{"n_layer": 15, "d_model": 256, "n_head": 2, "n_kv_head": 2, "head_dim": 128, "d_mlp": 1024, "vocab_size": 8192, "activation": "squared_relu", "norm": "rmsnorm", "norm_place": "pre", "norm_eps": 1e-06, "positions": "rope", "rope_base": 24700.0, "rope_fraction": 1.0, "qk_norm": false, "attn_scale": 0.0884, "bias": "none", "tie_embeddings": true, "parallel_block": false, "extras": ["local attention windows", "paired heads", "shifted keys", "gated attention", "value embeddings", "hashed n-gram embeddings", "a smear gate", "learned residual scales", "capped logits"], "init": "orth", "init_std_qkv": 0.031, "init_std_o": 0.0385, "init_std_up": 0.0444, "init_std_down": 0.0444, "optimizer": "muon_hyperball", "lr": 0.00747, "beta1": 0.95, "weight_decay": 0.0, "lr_head": 0.01, "grad_clip": 0.5, "warmup_steps": 200, "schedule": "wsd", "decay_fraction": 1.0, "decay_shape": "linear", "final_lr_fraction": 0.05, "batch_tokens": [65536, 131072, 196608], "seq_len": 512, "doc_mask": true, "train_tokens": 751400000, "steps": 6334, "dataset": "wikipedia_en"}
Each number is 128 + 24 x the weight over its row's rms, rounded and kept within 0 to 255. Layers, rows and columns count from 0. Numbers have three digits each. The size before them is the row's rms in percent of the matrix's.

# layer 10 attention key, 256x256, rms 0.031, rows 173-227, columns 0-127
104:130114106142159163151138138159125108174136129146119122126139144151120101145104105162177161146104120082144173161101079133136142131144116132102116117102113138131155154125105126121141129136143157120129096098141148138111155109123104110087125139135167103115133165089141063145186137080159100152121147150106156132131138106129169156123151103110097113091126114168137128095111115139111091125086
106:120160172114135084096147100108133116154116113124106108116125160102077156114093121136117158140119130147136125132158087142088148108125105146117176149131144137139138109103175130090154113104168117157128131113136135160117131145131129188126147098147130108163125106064128106124127121151087095113076145149099148168100132091101162147128128127131154117116142131141119141115147162155144128081134
111:134138107143108127132177123125152128100165138133132133093160161115122145122119120145112137152113132090098111092120159145109159068117129165155129119133091151105148112089181182103150081129132129157093122083111152124099149134135141143139131150126085158127136073182133112145069094121123099136148150113153113087143111041104126163148116168137150100142159141113105147106161122129112146137112
102:138105156116100132084077156129121096141139105090121128148086184133122136127167113155107148102131117128108168101118140135145127129127162109140165093142148123124155162175175139136115165159120108102095124127100096134143136143109116114119127142098121109108148105158122091163155095104148129102125136127145143096156132150129177128111120079140183109099133136151137070105093147110110112084136
107:149098108099096105134132145133149162116147087108170130137148164110130163100115142123156134115111102134117086112172109147147108102124114151110154170141177091127124172120129144153096096090090129138149117079123139118139123111136130104109145134150131137119128159130127142123124121113118119145126148135120153060122147131141161151113152181156116140140110097134118087151130134125124133143143
109:142138126128092150118125142115141075108148162167149160082145091166115110114075148097113100126140124160097140092150126136102118124132111151120114138120159130094157152139131125122140140139170126177163139149112145104167130116103119133127125137157108141137111105185113101115042131106138118128129132128098099091136110185094128087104113146135137115103091131157114155126120162126142149138108
099:154113093150143172139132130123150133154116156171117131120138113175136137153095102102096172140115132133147130098094125098099158116145118112170129116117124104093104124103086149147124138083114112111091107143140110121080155121120187092150155094155141094127188100151120110151107111118121127139157096147093110109110169065107069130132098143165130202143078136162157134107109118114121134134089
106:154156117131164134162135078151097115111093127159097141145145111114150147156136123143133121135112179145101142092095115079135134036111159119126109106149150129156106139121137116124118143117134105130144107135124096155152132139107117103107121118130115131127143102142134135145081147130127153155118151136111096144166140095135111105132142106103130129107085140177135151169106107141142103151179
099:142154140097137115132142111153127130170118111140155145092110126090135118102127167106090107130122151091142135123148120118170090134107146092164118127135111150147113186129137110162117137119078132145097126162117137146123093133147079129114132113127108135115135145090083168134141120159115169118073132119118114127177137118113126137159159105151172097124159112126140138111122173097133114116100
097:181114103091127127108178130114147164121150130128135109125119164078104121125139114106137115117114151197119099114100147119131121118118140148134121125149174121088146141106110136149137089122131134136111095137097097146137142103112110143102128119160105143168096166154138168131087102106134114134152126118099111147135109112145122109140145164182114141117114130156141112126146152113105126163092
096:120121119141204136142145154125172117088130152128101129129153141149134126113100131147137161112154130077153103102146128105158124168109124109132065128159128109156167125140115108120132114145107091115149145132117143144137118166157124127137124159124171127119115157129137138155116154147193108134153094112104112188139134118152126151204114142156112158104079136107111102123140090133119082117143
102:106123162084140121137160109097140102124138152176188199131124131107129138147122141137133126104127147177144115138178130131141123161174141132126143130145174126100087163118120138145157084125132153118106104133143161139126111161096112105176168125139122114105181173164175143147080155128130126093175117138169142143122168149130135143138094134123103153083130127129126134097134121142118067108173
103:106096118080116063118094147167171107110186101132129130101148164105115149124133128121104127116113165159169086125142123136128104147148095123097170131106126129108130132128161155131151114171116132126105117084180127153140116129122135147129126104105110106106193120081124136118180121128108139119159146143104131096122132130147121095100135148087098153107147139126200106127097128130134144099152
106:095140127102142138139142151123127115156103132087118102149126134144132191168115107094120129161146108141175160119127160152136085101150088103160127113141151137127150122131154142140106120125077139112124106145169166146150146102133166155121152163174146124098126162127146123149104144127109147143159151119157145157074112102130159121116102128126143125111162166143130135132126098151149125141124
104:146057112125130166144125108124147111136123121163114160135135103127134134123068097168096123132105142101152125120146153108150132134123103129159153103134126118138147119103134126103137132142087150133112091143131094143149165115169113133144102141062100102146108113119128136124120099163152080133132090109140126116128140148156122136141094171128124114163164103110108105155136112093136124116142
105:169115151165160130128130085153111159118134146131105089126123063161106136129119162097115117135114159152117153124136115134146157151121132148130086104128124130149173159133147164093109149169123167134113141107158138126115092122140072145124130125103091140127120113123130131093135151130107185112144105150113079099134145118112100162144114108123139168122142126168161133124150185177167138118130
101:136131143100102155131121117103107129118123158127085135088152156107102113098140146137115103124139168093129132116129117145103107147116112123146154137148130149131104107146161136118113140136112163104113168125154149118144116136146158119093098126143144110177142190074118112131151148106144126140106121118146123144150157089129087086167091098131125106114150144124115119108124083162135143164131
098:083147125108151130098103168097115155137093087132141136115111134114131108125133178132070094157116156111150146165098165137109117118107136155090143159153082141121125154113153177126097105121115141105175089151142121133109111112138172141161151150155118156139208126117108120167117144128128138094154117129094099098133139113111141109129118149126108126078101104112131170094114135117083137135110
096:153147143178127163080129152117129141161134161136115140119121122133150118111121128107178125160135136127139140181124089119143149109135122117138159171140102074100099138166131137131127142136082129133162140099174166133153153097142115130125171126162146136136089079140155091142110142154122086098129122133118126149084193132102152117158155172134153116137139139128147149135130143139147165099099
097:100149127120127141142150120162140109118114181170115161151132156114140130099148132134120122146175112115116113143108119105116136122159146152117064150122119149153163146139138106152145148155093097139157129126122133095141096104087153117123135120106090138107099152139117166149172145150081152173121162114122139140086154142097135127164137181182133128115114111127153126115144130107128124111129
098:161115140099101126158133140134121171110127136158116144131115120162108076135141115142112115120158101132108113127111132136120137171075115146127133157124129096116120128176084112092144129123098089132151120139121125100061150088114091147144133124175128165132128109115134153115153141093132143119118095163131152141143081168153131136129125158075155172170128138166175127088115136105085162120151
103:109075097115115104125114122156149089152139127125097106123146095142099162118089106120124119105124109129121143110128116120134175133115120115129100160097112117147097170180113130153136119113149152138100125119115087117103129131136127120131171154113146144133154113068090149130136156157124089118120111141050102153143108121131130099134137133130173128078121126085125129151136118142129082109149
108:098125135173153196124145116162157144140158174100118075124137138111139130115103115101132143152169149119130142071132153112133127092138141154097127168128148132142127113125112110143099163117125120124126154157123099145087134152129103122089136082139146087139103142146143139141142131099103120112111115200117165105152096148124103137133100116147120124079138094114123107154119146157135114124139
098:138108131116144146140155104118117131109106147124119119108165120106168141127142092145143158121148119136127116104145141121135110135118153114128101125104130127133093114122141160125095079125112095199142106128135117125128145150145136161138128157109126145105132163145121073135059138164138108139159150167145142113117117129106138147153158121169159134170144155075133110179088146134140108140137
101:142083145150134138117124124103147138119108118109125124174135137115124091160108131099126131137112130086107106140131095164130156107136138158108101128128120167139127100134077114097137103128149106090156139135134178137155141105137109112145166123061157124163097146097150153091138180120113141117146163123116168146115131123150100108126111072117122110170128098146163097141131159082159092116121
096:133164111135156126133121158140134097080099154119115100102107146157098126126141087153136179118122166128127107123127115186152144144116083088121169124160165110127141173131064165086139107137133102125141097137093106122097135113127125108179118120127128113128103151102112129161100071104100174123113134100108133116147141144110145153120140131170139115142106130118139100154142191105079144104138
102:134158090093145113124147082091090185123146126147156128129118111156104137122139110189125147102158116097134081082158146109131104081120123104121083133132151144122141121153148143142114105115130109111135138137080115109162125124130108110164110148114109152105141144129171113124119115111144134118099124109174146131132102139122125145169112113137108152067096115107108117118098181133125136147107
095:124147125128110156142157110135112122143116143134141146132129146113125149112170162142079153110104161140169127102119159132150146111132134142100144124103106171110117147119115108135163104163165064143126139152154124116157165123160161155128106125134122125144146122153076160052093132126095120140146136120111110071136095136120123137104155133183098130123177078105077140112149157155139084083150
098:129137110156101083124114120126119112179133131113123047149119092123129105121158155140134128091097120114147144108107122084100109119134118150150092136139106147139081144093106136155167086136161100127124132164116109145103132129101095116095087105142108155106099162126122136125135133117091116143120150146131139126140160171127142104128150133143125140115146121114137144134129130109143149128114
103:093104145133163111108142109117113126095121111148147128127107128140087098095142174136163136135146106103118093135145127120151136114129104137148123106155128165161174121168136115113125157139110098112098165135133157188172155138124121144108126131121128141142172124119173107126083127116100131080169193155102105110136140126147170159087138108141141140147151123139143100171131124142127123127150
101:164113108144143102163099155118143130134115137145167114148169122107132146157098092120107154123103134094096151141108163143131100112133128143147126079129135117164124106127158159149137153099180157145102096130136138122120141129168063151139123143114129138121129093125161125140094124129121146100131166153147141072135115100087127153141055132133118111147166121096127111135117135105145126079171
104:172106149138155098113105157115114142136137128125130127113115140087108114133131145140115142121183107114114136129139142179179113144120125145142137106133104121144085112141081146124145101129164124105143153190096129077089161103082129118164144119089130137136158181133149119171162102120174084147110127196139154147108111140136172108157143080116137131119154076164132131147140132100139128116171
103:130090150108170099135155124134087137094138124125142176156144107147110155123134104129112112161145157163160095121112128137148120149053127147117131111100143080123152138118119131098103081112112130087127121133151080134086107098112163102130114116098142144090146116152131107107116151150099134104091127114147082156113122103112108138143133175133195138100137143120118163148148126175166121143129
101:161097127086116091119168138085162104111171129134110193104119149107117168138106096090099125122144132148100126098108152150120112139115142117103140140132110164096147119140148174138149134099120116167141138116141092178102152114138166135130130107144119111119127086162122120103111156171079120092167109096107084086119122128141166139121112155116125127118128143120117145178093133168156168160125
099:141176126113164141190133157163095146138107129116179125142144100146138134146132144091137144113163154127164096163141106126136162103116124153119119109174163118145096164122129093120110145124131100137117115163096118141121140121148153089133143151132148153145139094121130111113142121135185127120095090134124144161120127177110152131124128152149149099145107116146104119144080128101104160147136
103:140135156094121135089120130106095130155120098137155158109131136126091112139140109125124144114134129128131121127114102149092139115123115128135128094110163068120129156122087144166088129205132111119105098116111156139131104144143132062120152154108122135104145142086160141097128101160115149142099129135154138116134125126167133146147083137152073122118130135119104110116155129103140129155118
104:119112158157110121144152064161133142149123094151148125145137111165091154110100171105148126122141093133171120136101105126110115134162110075152113118106113099130145124126106121108128129139168141136098143121097102125175160107163140137145152138120103089101098138106106148127156096128120126176164153129094163154132112156120169126138150103079114142104168109100145131169099139133163147187133
102:143103147137130114126121146090124100125131078089108119136120148141138130121151090148100139135136075126133149109172109136128161105128161138096152132153142146115138128132129167122108114114162141156134142154098119115130100135140097115120121164164101162094103095202126121111082119147130125164146164151131148129103166138172139130160119089118111076095115127110127060124115097131103110076121
099:112096156119121144131108120109124139088133145141126106068114127084114106080134097105130107136144117120118183115127130135149145118143137144152156146149126067163127136114161088134123125150124139122145121139121068096161090119146111134091137104141165144139144093148089153073108146104102117146171117136106125153166128188167079142101121146143118100103141110130157133146121112163120145103109
098:138135136132150078139130153150107153139116113119158162123148129177161095108161128139159069105109146150144109143114173118157119146105165100089130153097122082111140075160121125164169171160139108096118124129126134129116178111126123139175135113153153122129179099095175119088149134099128151113105174148081145160108160175102128093126125084114150131142142122136115080126128118132095080114129
097:131148131081140171130153145105110121105116151172150163139139115116139113091128153141170153179126128138113096141135123109102129147139109113128132123135086131089109132104083125085156157101137134137103163179125103094096120128109114100107146121153137117130093148149147110126120116128128158116114076158094121116119156163108112087153112163130096162148135152153115139124133120098125115086127
098:151120129152129126169105147086162141144158078123143118112132127144077080123118173154138120131122109110137170132145110084132082116127131181141088089117127144113111116174136148159143165128115098123151174104164106162156119106158156125104106123119105104116088112118136142141098110145145134137101137120116150144145162107131127123147133099148133118078114149119079123086143119152120105133128
098:096133165128128099168157131105160114122156130122094160092132152073153097103117095119161130084141155151151110178104126141136111146136080144114130137124158098097154123138120131120149147138117113149077118166151118112095105144142130098133123130099102100093146115135134131128085130151119124138150108111156142163132158102148154145138113151141132132099104145143119157152152101190140140131094
103:132161125100104102153142111134154145105116116115134121135165148121133117133175167114107125119095144152129131126079111125129126097131106163144107135147103112130122165129137160112150155101177105105108098100140115130165106133152117118098104084168117110099118120129163119104086133111111087106170097145118121151147100074123156140105123120172112117121124101124144146132124145114145118105111
104:116164134131114093138147141147103139142134122161143142121162113129099132128134171116115101148087092150127113129150179151137141107134133131138196173105126143129134083132154118141120118118093150160158158114144094154111130111164099079120122168146106121110125118114144107101111106124098113113133149098138136110116097110108147165153142112132143144127116093136163129122116140127157122125084
101:162090117093153156101126122133148142183102140124129114135076135125114143127152152155122132144153119136113121149121118135101156172151098110165127153138149139087077104151171167082141099110118141126131121087150138122166117123126122117112109155153187131136142156155131126156161103140114153117129139160119112093129122144138110142117125106121133119161115135133119135119101125157104124105144
093:129147131117096128181139156095096110102102182101132140143113140106144125103157102140135135138146084117134098110129138122100150146122136124154173091128090143097124136113154143159157146127101100133125118129093092097113096130144139119083100135126114158102115099132154102117159144108131097140097136130157183129096155134139125112146113085121140131106077128173134148161168134140113113139133
099:115157099116111112147079104086131179123144096144174169140090129141132123138131113136115118166136130153079097122101094148112137134195129118141144134139131150145127122146118121118133137096128094120144163138091137130140149111169135119113095176114121104118171135118141124103120158139117092143142139106072136106124119123162115123146124101156144133163124137143136158132090129149126124153150
091:105108157125148103148150083111137119107090089156153128132118170167150128177133154100138149137127160114107138093104078138147104141133105097138136101125110120101134134115109137127134114116140113083085126097112078093157131143138141135120132096071168143145150116119127101145140126130108100121159115113121122118129125128123109148133122100126173143136104162150131183135164126159111145097130
102:109138137143138141184139136135116093136121121139126131127102153147097101145155134137179124153127108156106123128121122101137069109148127123089118166131117102135107115131142154105132137175174147125128125128134145106164162131165147142094115109141132130155156181113097148127108164114117108107137106151170078137131142113160121113110092118160133131156146128163136128107173132123126097106135
099:125139119127108153095133097112156129102141140093159139145139128142109147148150134085119169080151164149122111121081124125130120104121105181162197080122099134122119116125103078119175111113135147123168105109132134156119122126150125116086098129079126141108161103158127135167130099127145128118094114158151135136079150107114123138145113117095112147123106123148154111154152132142124085162100
098:152098113109112126117138140082122096109117092116154140097099111118134106135141132097157104138141131108170156128149132144152169116093110124114104128130155147084131084129184148124146141121115159113159140132158077093129124137107134117146170110139119139138105090138110166085126156132143075144099150124151139111134109151129093154108120174119108139149123122114127079069097132098121114137153
098:115126164116128126143132147110134097149115114109104132201148113130073128136109123124097132151120147132193089181121135138148107101157107131142127166138117144125100099086155100103175121111135145116140124104093130185116064104088152144156109154135150134129146120118145093098096171128125096126096159112135152123102141151105129147165142150138120130148126128106129173103110149141134078134101
094:162177161108091088090177107144134147165145139133106120123187122162116090119139133110135137143118111123123132137084120091137098147125128107176145122162105092072151101139106132101081123156126126122068125114138094161100140089119148158113132134111135152151130153133119133150151137106116096140098112099129151102140079090107123114145152139135153155127164136138115150104137140129141146102117
100:176105098159128143165130109108101148138130101163083122143130141133162131139123135117139110129138133139137118160138146156091106180125185106112119142172128119103128154109073164124151150154133101120128092123161150118109172126126095106160139125107110129171094113107177159149142113121110093105114102171117100170132136129144126136138158171105132125159120158135144137113104158130144086098116
# layer 10 attention query, 256x256, rms 0.031, rows 174-227, columns 0-127
110:177109106133181157108105163097084127088101103128179128170088130156124092137152135109167101139137123125109121099142108096139146121114135161124158118135105118096140119116091149141120137159093196133133092075149113150201163137150121126116146096175130133152117168133157182129104161122124126085117118112161125143128150150140117134092094103142131129093143123091128122141111123116110124135155
097:158124158145109139089140184116140118106121143177127097139120128138122179094095146140165145079122179153104103147117147130139121084094133092100092128140151084114137127144130088095141134136132112140137140119205117133126115116155138105162113122137116112133094136099137147081117125155115141151130146131130130118097106088172138180131130148143124127146151122108128164150147139122150122118148
098:106128106110133170114099157161121143147131139104125106153119109108165118105160122145132115126155172112138105135120106161104102171128133127103161105118130140117147155141132145136112126153129125123140148163153126124134102106165144112133091153113156189125111116122116119153128143147170113126065172118104137125147146117130124141139157142181138168127142116098123123117114166116173117172160
105:101121127103110091138135130121170138127115168118164126105136073164150107133118152163084162106098134114130123148147128110114083179131148146105154158145165144118137144097104119184161109150146152102136154124135173096095147110119151149159070105117172082137129154137132129149121069097104123143103116108120104137137091119143103121120107142131125132185115139120113107117166143094113101105114
110:120132200127151140145138130134100151130108094114148130122142135121152131140162129130133089096116117145132118111102100099167098107143145130135130118153145146124126190121164133147114102124128145092124135094184125099143075145108108150132115106095154133096092166112115135145122129131137104115096146128092148107141116127132102162143130114133110085089126096120099110151186169163113159129157
100:124144136129099149131112089177141177133139106112135155141113118123154154146127126120130147124116116121138099146113147133084135138142161086158099111135110113180121115136114106133096152142178132165081125168146142189159143127123126167189119153123121149157166107134109105116087150157130141136118089143131128109139091126103139078122126148119131099127211105144141131145155128101106165139140
105:162133154152061168155171146081145132074151103126082164091144123145153124146123105121151165138153121151140122149127144134130119129158123125140110115175101151111090148139118137162072115126095130141140138179083146121140165119124147109160124128114105139106084151100126141143144117105135095108159150125128146187115137128118128154145086125124136121106108118104149108082106130118140184117133
104:133118094144129126146147122118098137099097088158103120173111102088139126135112110127043116155123129131133124150103153161144124136143114152159115137119132119125166150129154101131120148139176110163115091067097146094154117114136144139083101116149136103136108106111067119136102157130162105151148149147121175128138113095119113077112114121102163117085130097144139176119133131163159142153089
100:041134110133140123153145144166131105101118145075148130131149182130145127120117158145101131090153114145130113128112138154101156125120135159110165114125140132118122089119136109151094158147154128107136121115093123112134106152132141103158134116103121143068170165143117154108127127114117115116133170158160118129092115137114124066130103170155105147132127134123107114082165134126122099123125
097:106069087087103120178140137117150173179131152126126113101127118130121141138123081095147114162110090142156124116129140197133094115100115110083125170103102100131087116119129141077131124108163117153148139144133099089100162124126150128109125140097131156135110118109121133137093145144159114152148107134135128127110131154109154123140143115114152128130135103133149103127094111163133103143133
106:113162100143138085108094154076128164131187142132139133129125081106087124131120115125131125141160152070125169137149127148126161092120119123123126187114173132169148139104198103117115109103162111104128112075136123162134149143139132184119126099070105146194122092167129156126112116149146118125129161135114133124095134143085134140133105115110090124138131106138165144125136126133132154153134
104:135137129148136176141128116172109103106108111106145132174111091149129064115135170071097095138112149114121138147120100160118172131119118092117140150164188131135148127130141120092133116129112154094121129141164133111114123157203132141103138137099125177128127087138170107162130109107097145154188157139184147142144109126101168137085164147114136137128134141095179148123131160106132071125095
108:137133113159126132089141127157139091153122097102188127132079119111071136104171119162143094092103141139085131127153102118128114118144102124158135144086161147150104126099126129129120152108135065141116151150085133172100127090081153122135152126139163096105128118151110112116158154151143090115095166102137136111168109156097157070103122134139146144135126080108154135085140133126106123140133
105:128129111086191094151125108139139116159089105191110133131129111152149129121135129147189102096167149153139154159153113128113127072103149117155078097108126088135135141201103105111116140128150134108128151136108100123135113172141069157120108109116125118137112148118174145145142161122124140163117095124147122186139121142085166160116122130178134124125134135150125118145115114146087133124128
108:101113141119112148135169076140171153169104115159090155160106162189126122137108118117117131142117155129138156109080113136111182110123108122159116139129099110139135116097108123119096121137116127111153100117090137113150113117097126138133126125111092116129156156101107106127116144105115102091196103121118186144105169103153118128114147150168112134123129134127149102126118124165100111173083
107:161140098132137132138112114136111107106111101150109153139082132087154145116074121163116163091112151117082110132117132109120119113114164114157093160112088085154107153132091129151093088135124126149125150153170127115127135153185156123122150107126145069102114121171133144147135154106144099089141148150114118110138104115149164130122121168115102139116132109176107116145102128101131132099126
097:133138121111081178170132137117116096133188107130106155102175102104117162118107158100089102130114101085102130094129110118132127148153104170115153116126152172119116117173154112108150121125138147145109120156149100148086104162116111113115123134162114113123150143106129098136117142160152125127089130125139125155161139129141109084087161131064134123105135099109116137099149116149103136155125
096:100081122105154128132110077138116099166138104092141128109090121097132080152117124128141135117104127056123122102148108086126114129118131134125134128121164117108111131142125079137128146071130095137047106119162139122104117137104159145132138139089143116119105150139127124125119127140158114138115116119155147174188161127107164141131112104147133128113122166154120117126139109098127139110161
101:113137114131159158131152103152142096085120143091109128088127114113063141160105068122129142104099136152097121146118147112109105116153137110111131131144149126123174154092177146147147087184159094125118134143131096158124141158178142140135145125141153133141148199104135124201162106148143131136121111168110084151116125132134150114131110120140094117093114131147136152119098122118150089130157
099:160144158132097101126147104157136140123103147058141150131151138115083106117154122117137131092166123104164127113117139120117158147131081148135120128128155125108111067131124153092169133109169129123085136131117096126144135117137148158132108123160127156125068118142130139136120102111135132073153135146129109114144111099104140101147190166133087106119101116118117091155164134092123105156131
104:098146108139147130148104161120121138138101118093161132111108150175133129147135131131130123165133101168101110128129123117147159149145103083102115117095135105116148159123090137083085148135133146107093103163053140150106110102149162105126149164165138122148155115133113109161115084122145130159141148129136138111140153109125127152151139129137122112139135084136141092085127120105134116110162
109:126144195183140147153147120143132120183131130180156127108109105114106072141133098123121133170124147128119154134135113089129116126184146108132126111123109144134075154157159108092120160130128129147138190115140104103155114127155125156092135125103134134152154154114112129146126115145138160138141153089108136100118090121124133112158100142145141123120091130121152118151102102127140132112084
096:182151153116126118171157126149169116140137137164116172124112130148121159156106066121152120114131099141086141147145107126098122147150123111162174113112158112176125141141098118141115112130111143132098182116082134122099127119147132134135113078119164151097124058150138083102133120151106174135154131098128131126109128145119131116134088095111093095114097100161150135151140148119124106152121
098:143153115149140099121132168137138133137106150160110146094138139132122136121112119098151145137161106124139134168138163146133131074118106153094139105128110124125164103110139132167108118119087115179136146143127104101138160172155166124095126104155157130089118121162094173107088118163113130128158106153128132119096106094129104159114089133117161139098114162142145106152128133122087131137130
098:134140135160129093150118135207142115163135120105163083148113123162129135156153174142135180141134095151125112141164123140115140103114134154139107098124156150110151145127139069121092074134144128135137123144111146143134161101147122100157085146114082110107152137130130121124082115151138084081130152140100129141121129090108117108142170128146093127087131152121121148110169152113126113131110
105:172111161133113104169121136116168131137138092137104142159149101163154136107119141141152122127138128148113100127142178116100114161141122095119125121122175114152124175084148138110088117089101156125168159132118134149119137102120136128112118119100133090171113086148136116115185147105153116121137114132128107138082154092150092133153119115127124102156101133158131137149135132128104110142102
095:150191115147093115140123186100104116112097100131159119141121128178100115150127122106132096109159143099119159118158115081091158125107107145146091102109143168108144089135106145072101130155151090144146092125121091134147086134119117082147105105170118133156143138100122150131167141108152172151143118130096101137165114140098134125128126113110115139097112142104136142122125107134096118139131
098:175139108174133111146108103135105173083110104108095123109148121152095150132130165116127125142131153139076144119132095208122107120120133139099122136137106104125136131104130123129114152083110140141163127158118187136153129150143148086121117150082166108153139127155120113121141121118116125171134128090127127111120144113161105168112124092118173092141104117158121125122147148136138141099098
103:130119141117174150144141128123093161128168133191130156155148144148100123126147109138127108107117115133120112132140150134141126102099106102137126154125137117142096113099132121163142077171162141133137082140113105120108124095139125154123099124132126159149113136168174136155146145138092127108123108109127155124136117155165140160156151124150144149098086163105148110093089121076131149109104
104:107164137141148131150104117101115108174113122176102123147179139148139110082135150112105088095102140101091122139148117122056149065147137156106057123148115097098144142151159112098123150140101123150145129154135133098116105139111113139118118140130128180121138130134129088117130149092062134118139134070105121104105160077133102115106109115125126134122168137135174123136111131127112107132138
098:145086128140122155135096124142127072111088118091077144147112091108140118095159134141130138119134091115117141163136113111130092113111146079117196176158105155104130106120177095121136125128124085137156114119110143160150150139107148122137107129109154155079125105167132089118097136151114129121167143124112147146116104153114132116167125133145117117147168143126094143153126119138106109140111
106:147121120112131107118095132085160105141142076091184062148112126165140150088127101134104100089150096125113129122147128133145145138107069082160103145147148102171102167175143103125144166111124092101131103152120114128167134129159129144124117135130145159115143133129129099104169134117123131100107109106163118174157119105099151093134115160164130145177079134156154137153139149160142125124135
098:093127179123144114139100074149163118157147091098159149134139094130121139147147140129099091111110091094164113173176120155141148141167105161132153160117154138126100087118117114130120124165161168115154142110132109098151095148156101150154161124139115109158130129141131135109116117089125098149086133120154139108151078177139115122126134160143147101131174083109156112118136118101115121110132
102:164152109085117118161077120077191153114103142113104120087102171108101150190121128132117151121111135122117140138138135156128153126072114124115156121158104123145108133116131122119141159107111110102096135085142109117125119119151150101138105121119132120089181132102133101098124145126099064143113092107100133125175102122136118118115129054111158115105127169130120119155157140122124151143174
104:107174109105129103184162129125157077127118171119163142154123161152097089135153142165138150137137118146126139108129136147103128122112124161144124133103119160125160121107141128133148133101088098112174116123146147126135128081144136181123090157105141107139117120154126158107115111104101135132169108144123096165130059136124128112117149114125143159127095126111140149125139139100141143090150
104:094082091138142123102127161112130116124089112133123139165111125189093098166123136153156125146130138193153143124162119122121125114124117111142131091078174127123149092108073098131101169128108147128140127144137126138113133120082122166120120117146141113152102078115129117162146153117135127151125126132133146118155162100101157135116151124113156112115110145145159147115088135165117106169128
103:150096144141082111120136139130129139141154175121075138147155176119124134090122145123111133113145148059124099126108118133165076137118138144134132133103122168100118142104090081130156152142106117094170102134121108103110133115103124129130159123177133113127134143114128142133110119151105147147098129102102113093097134142129137134103100111108119155107107145087160097123142138139151155146109
101:154112177145150123156165158087120138131138082137166117136134098141118102132107113161148171137154158142162104116070107134123128142097080108167172147150128144076096119144123120153126125131140158158184150128124149103104111155130100150115127160164073129083111133124104091179125158104119135123104100186154122108159136145140172113124147134135102123131138080123136114122185105159116161133127
101:144095116087123161153134151091118131135118147122105161181131153087101102124141133087128142122140145129130125134149134141107162126150087160169112130178146147111126081086110171105102096118133100097115141116125146138126150131123119101119143128140111198114131086114098089126104145130122102151148160109136133142119112100113132114157126153151131159155118110053111135104130069102101123132117
099:141135120094132150125140107151125190118145106153109150127165127113147126119100085131109096104126144130134142121149150113133150171170107152143112110112125109099142126123158113167154122159088146114113176123127154151139101155103146193157100096142125091120121113174150146133070106152164128094122160132144141142118111158135123159129132152143080104148113197126127102143107130146130135126159
099:081174159165119110117152113139109109087095159142102122095133102096148160135115114108130159109091174141109146076130093120150130164110134121137157111135162134156139154156138168154114120100101171161136098120125088086158126145107140119130127162139134132098119097098120146125119127173158105160165107100151123097129113139123167115138144139124129164095152131107135144145108104122141135108112
103:096114096062096096089128158091130123120104127137168124142176129126187143151150114115108163104116148088129108121150126109116093101110132127154158143143104123134119146098114099127126118088113147099169141097083130111172125145178112133153100144147145163135122121138098145157132129116144121107112147119126106141165123167062117132129134135111119155173153124138121146109131146109155101128125
104:089081132105133145093121198128145145143150104113140123068131092113118095125089133156132095139108126129142124151139110123091168100155110122163142102105072107113100121094131115136124151194079194112135109122129174146135122102096148094155129140112149158150135110129179183106133135156136120099083111101118120107135143117109118114126143123116120106104147140148114122151112110127141090090080
102:141077163113152139125134144080125089065113132104129141135161156150105063133123122108138112139156116157142118120170096127126133095131121145147137108101157106112145154136143156183120129171155183147115129139128122135126140129131138126149066122110127131176142163127108133141174115096125165147099141126125139118149140109134137121107110135169153120138141189112128180127132149130143126125121
102:162110109171126127135141105170200113175122079119123085127108102110126143071137098138146116132131103119155092094092122127141124147113151121143179135109189115154167142140134105173141121128145125137134142118130107146138084147133139144127126093132119103133113151146142147127118127163130075125118142099126128109172096134134135139124089135140100114128113156136119141131094164030143109125107
095:124153104087098099148130136115169116105102139127101123129126122091116124124129106174127133121098115165144109158138108139177150126097118194081091100118120119122129147135128174094156131130139192132151093145175141109143107104165126144109156142112128114148128151139116119125144122142138126104131116144105155097108056174106152115121114161164094119163096105131123157116106097134145156157097
101:162113112168123160139160122154164134167150156112098149120151126139114109145145073154128108145104117157130139138150148141120144108125104131108149107108108128109139174097128148113090139171126153120160106186129150100137134126135153132156127095102123124130088095130156123137164093155073102121117094163140108161118084133132094122153113131095122134099171136142138116157110148124129132134153
094:139114106129101108168118149146144196110143100129126104127149125100145192130138107126136103118097131179094166113150156113132142084131122160129086158131123168139139138128104148083127124152141131119160139136158131109149163128116158104127094138106077126138119143111158112138144102142111138131113110184191143127122133129130128119106122182127142116120125133144160111106136101153100112124116
103:097102158125122133152109143137122118133128159125169168161124096111154160107122139182142151101116128120131130104140131050106134120122131107103104099125126153121083148100150138131112088090154095142090121117095136173147120181138128102078103142162118128127142156143123158088112134130149129144113138137130118125112151179083153104130097097131118129112127146130087124140113110162136117096135
102:138096105114152106109072144163143127060129156137147133146112128138148144131125150146148184130105115119182133129113126135170127107116086110120146126150096171117116162108104187100129171156161166153126106143127145146138117118113107110146128111101166153103092138093164126084166107135122122102154112102117132150118128145128145167112151132108159148152111141121181148162168115140150149125126
099:124137115111096134133102099145082095095074111119148159119126103154143119118143167141086116152094134116136145166090156104119116138138139158121135165153127115123110073137137132159140126094080095125096133143124122107096105112138128156145157107146082132112172182078150192157129130126115125122093125140124111138094159117165119138130129120105125138104141117139150159117172086151113183128132
097:162074137139145144085115177143099085135148141114125130123151140159115122118125103135143117127145110124144095139147117138138155160161127126106095117110166136169122108136126154109160101136139105143112138137106153140131120153122126165138194166111131127156122149130096122161091139145144132123144059100122094133096155139163105135094074146114126120112129103159144146139114131124121126175131
095:134118145124157139105139121162085101089059110102190092133129110123103165135136164157153084116107156148149140168125115169093149152136101180143092150119158095139097106176118091160080142130118115148137127126090140109115093153157123092133129133164149166151114103130125152086123122121126131109122197142117121143140105115121106127138156151140125105148134100139117142138093088120135119127118
099:101164096105122096130159110141155132168087155117139095174146124128095094109145109162110181138119141159143125137145099131122165118159117120149104162126091109154111063160125097153142132141113155158049125123124108173137126155124149109103174136132133106141110139110200132144083118103136085150106139142163121179147136110045129141181118104165141123120132154171140126137155079139115098128154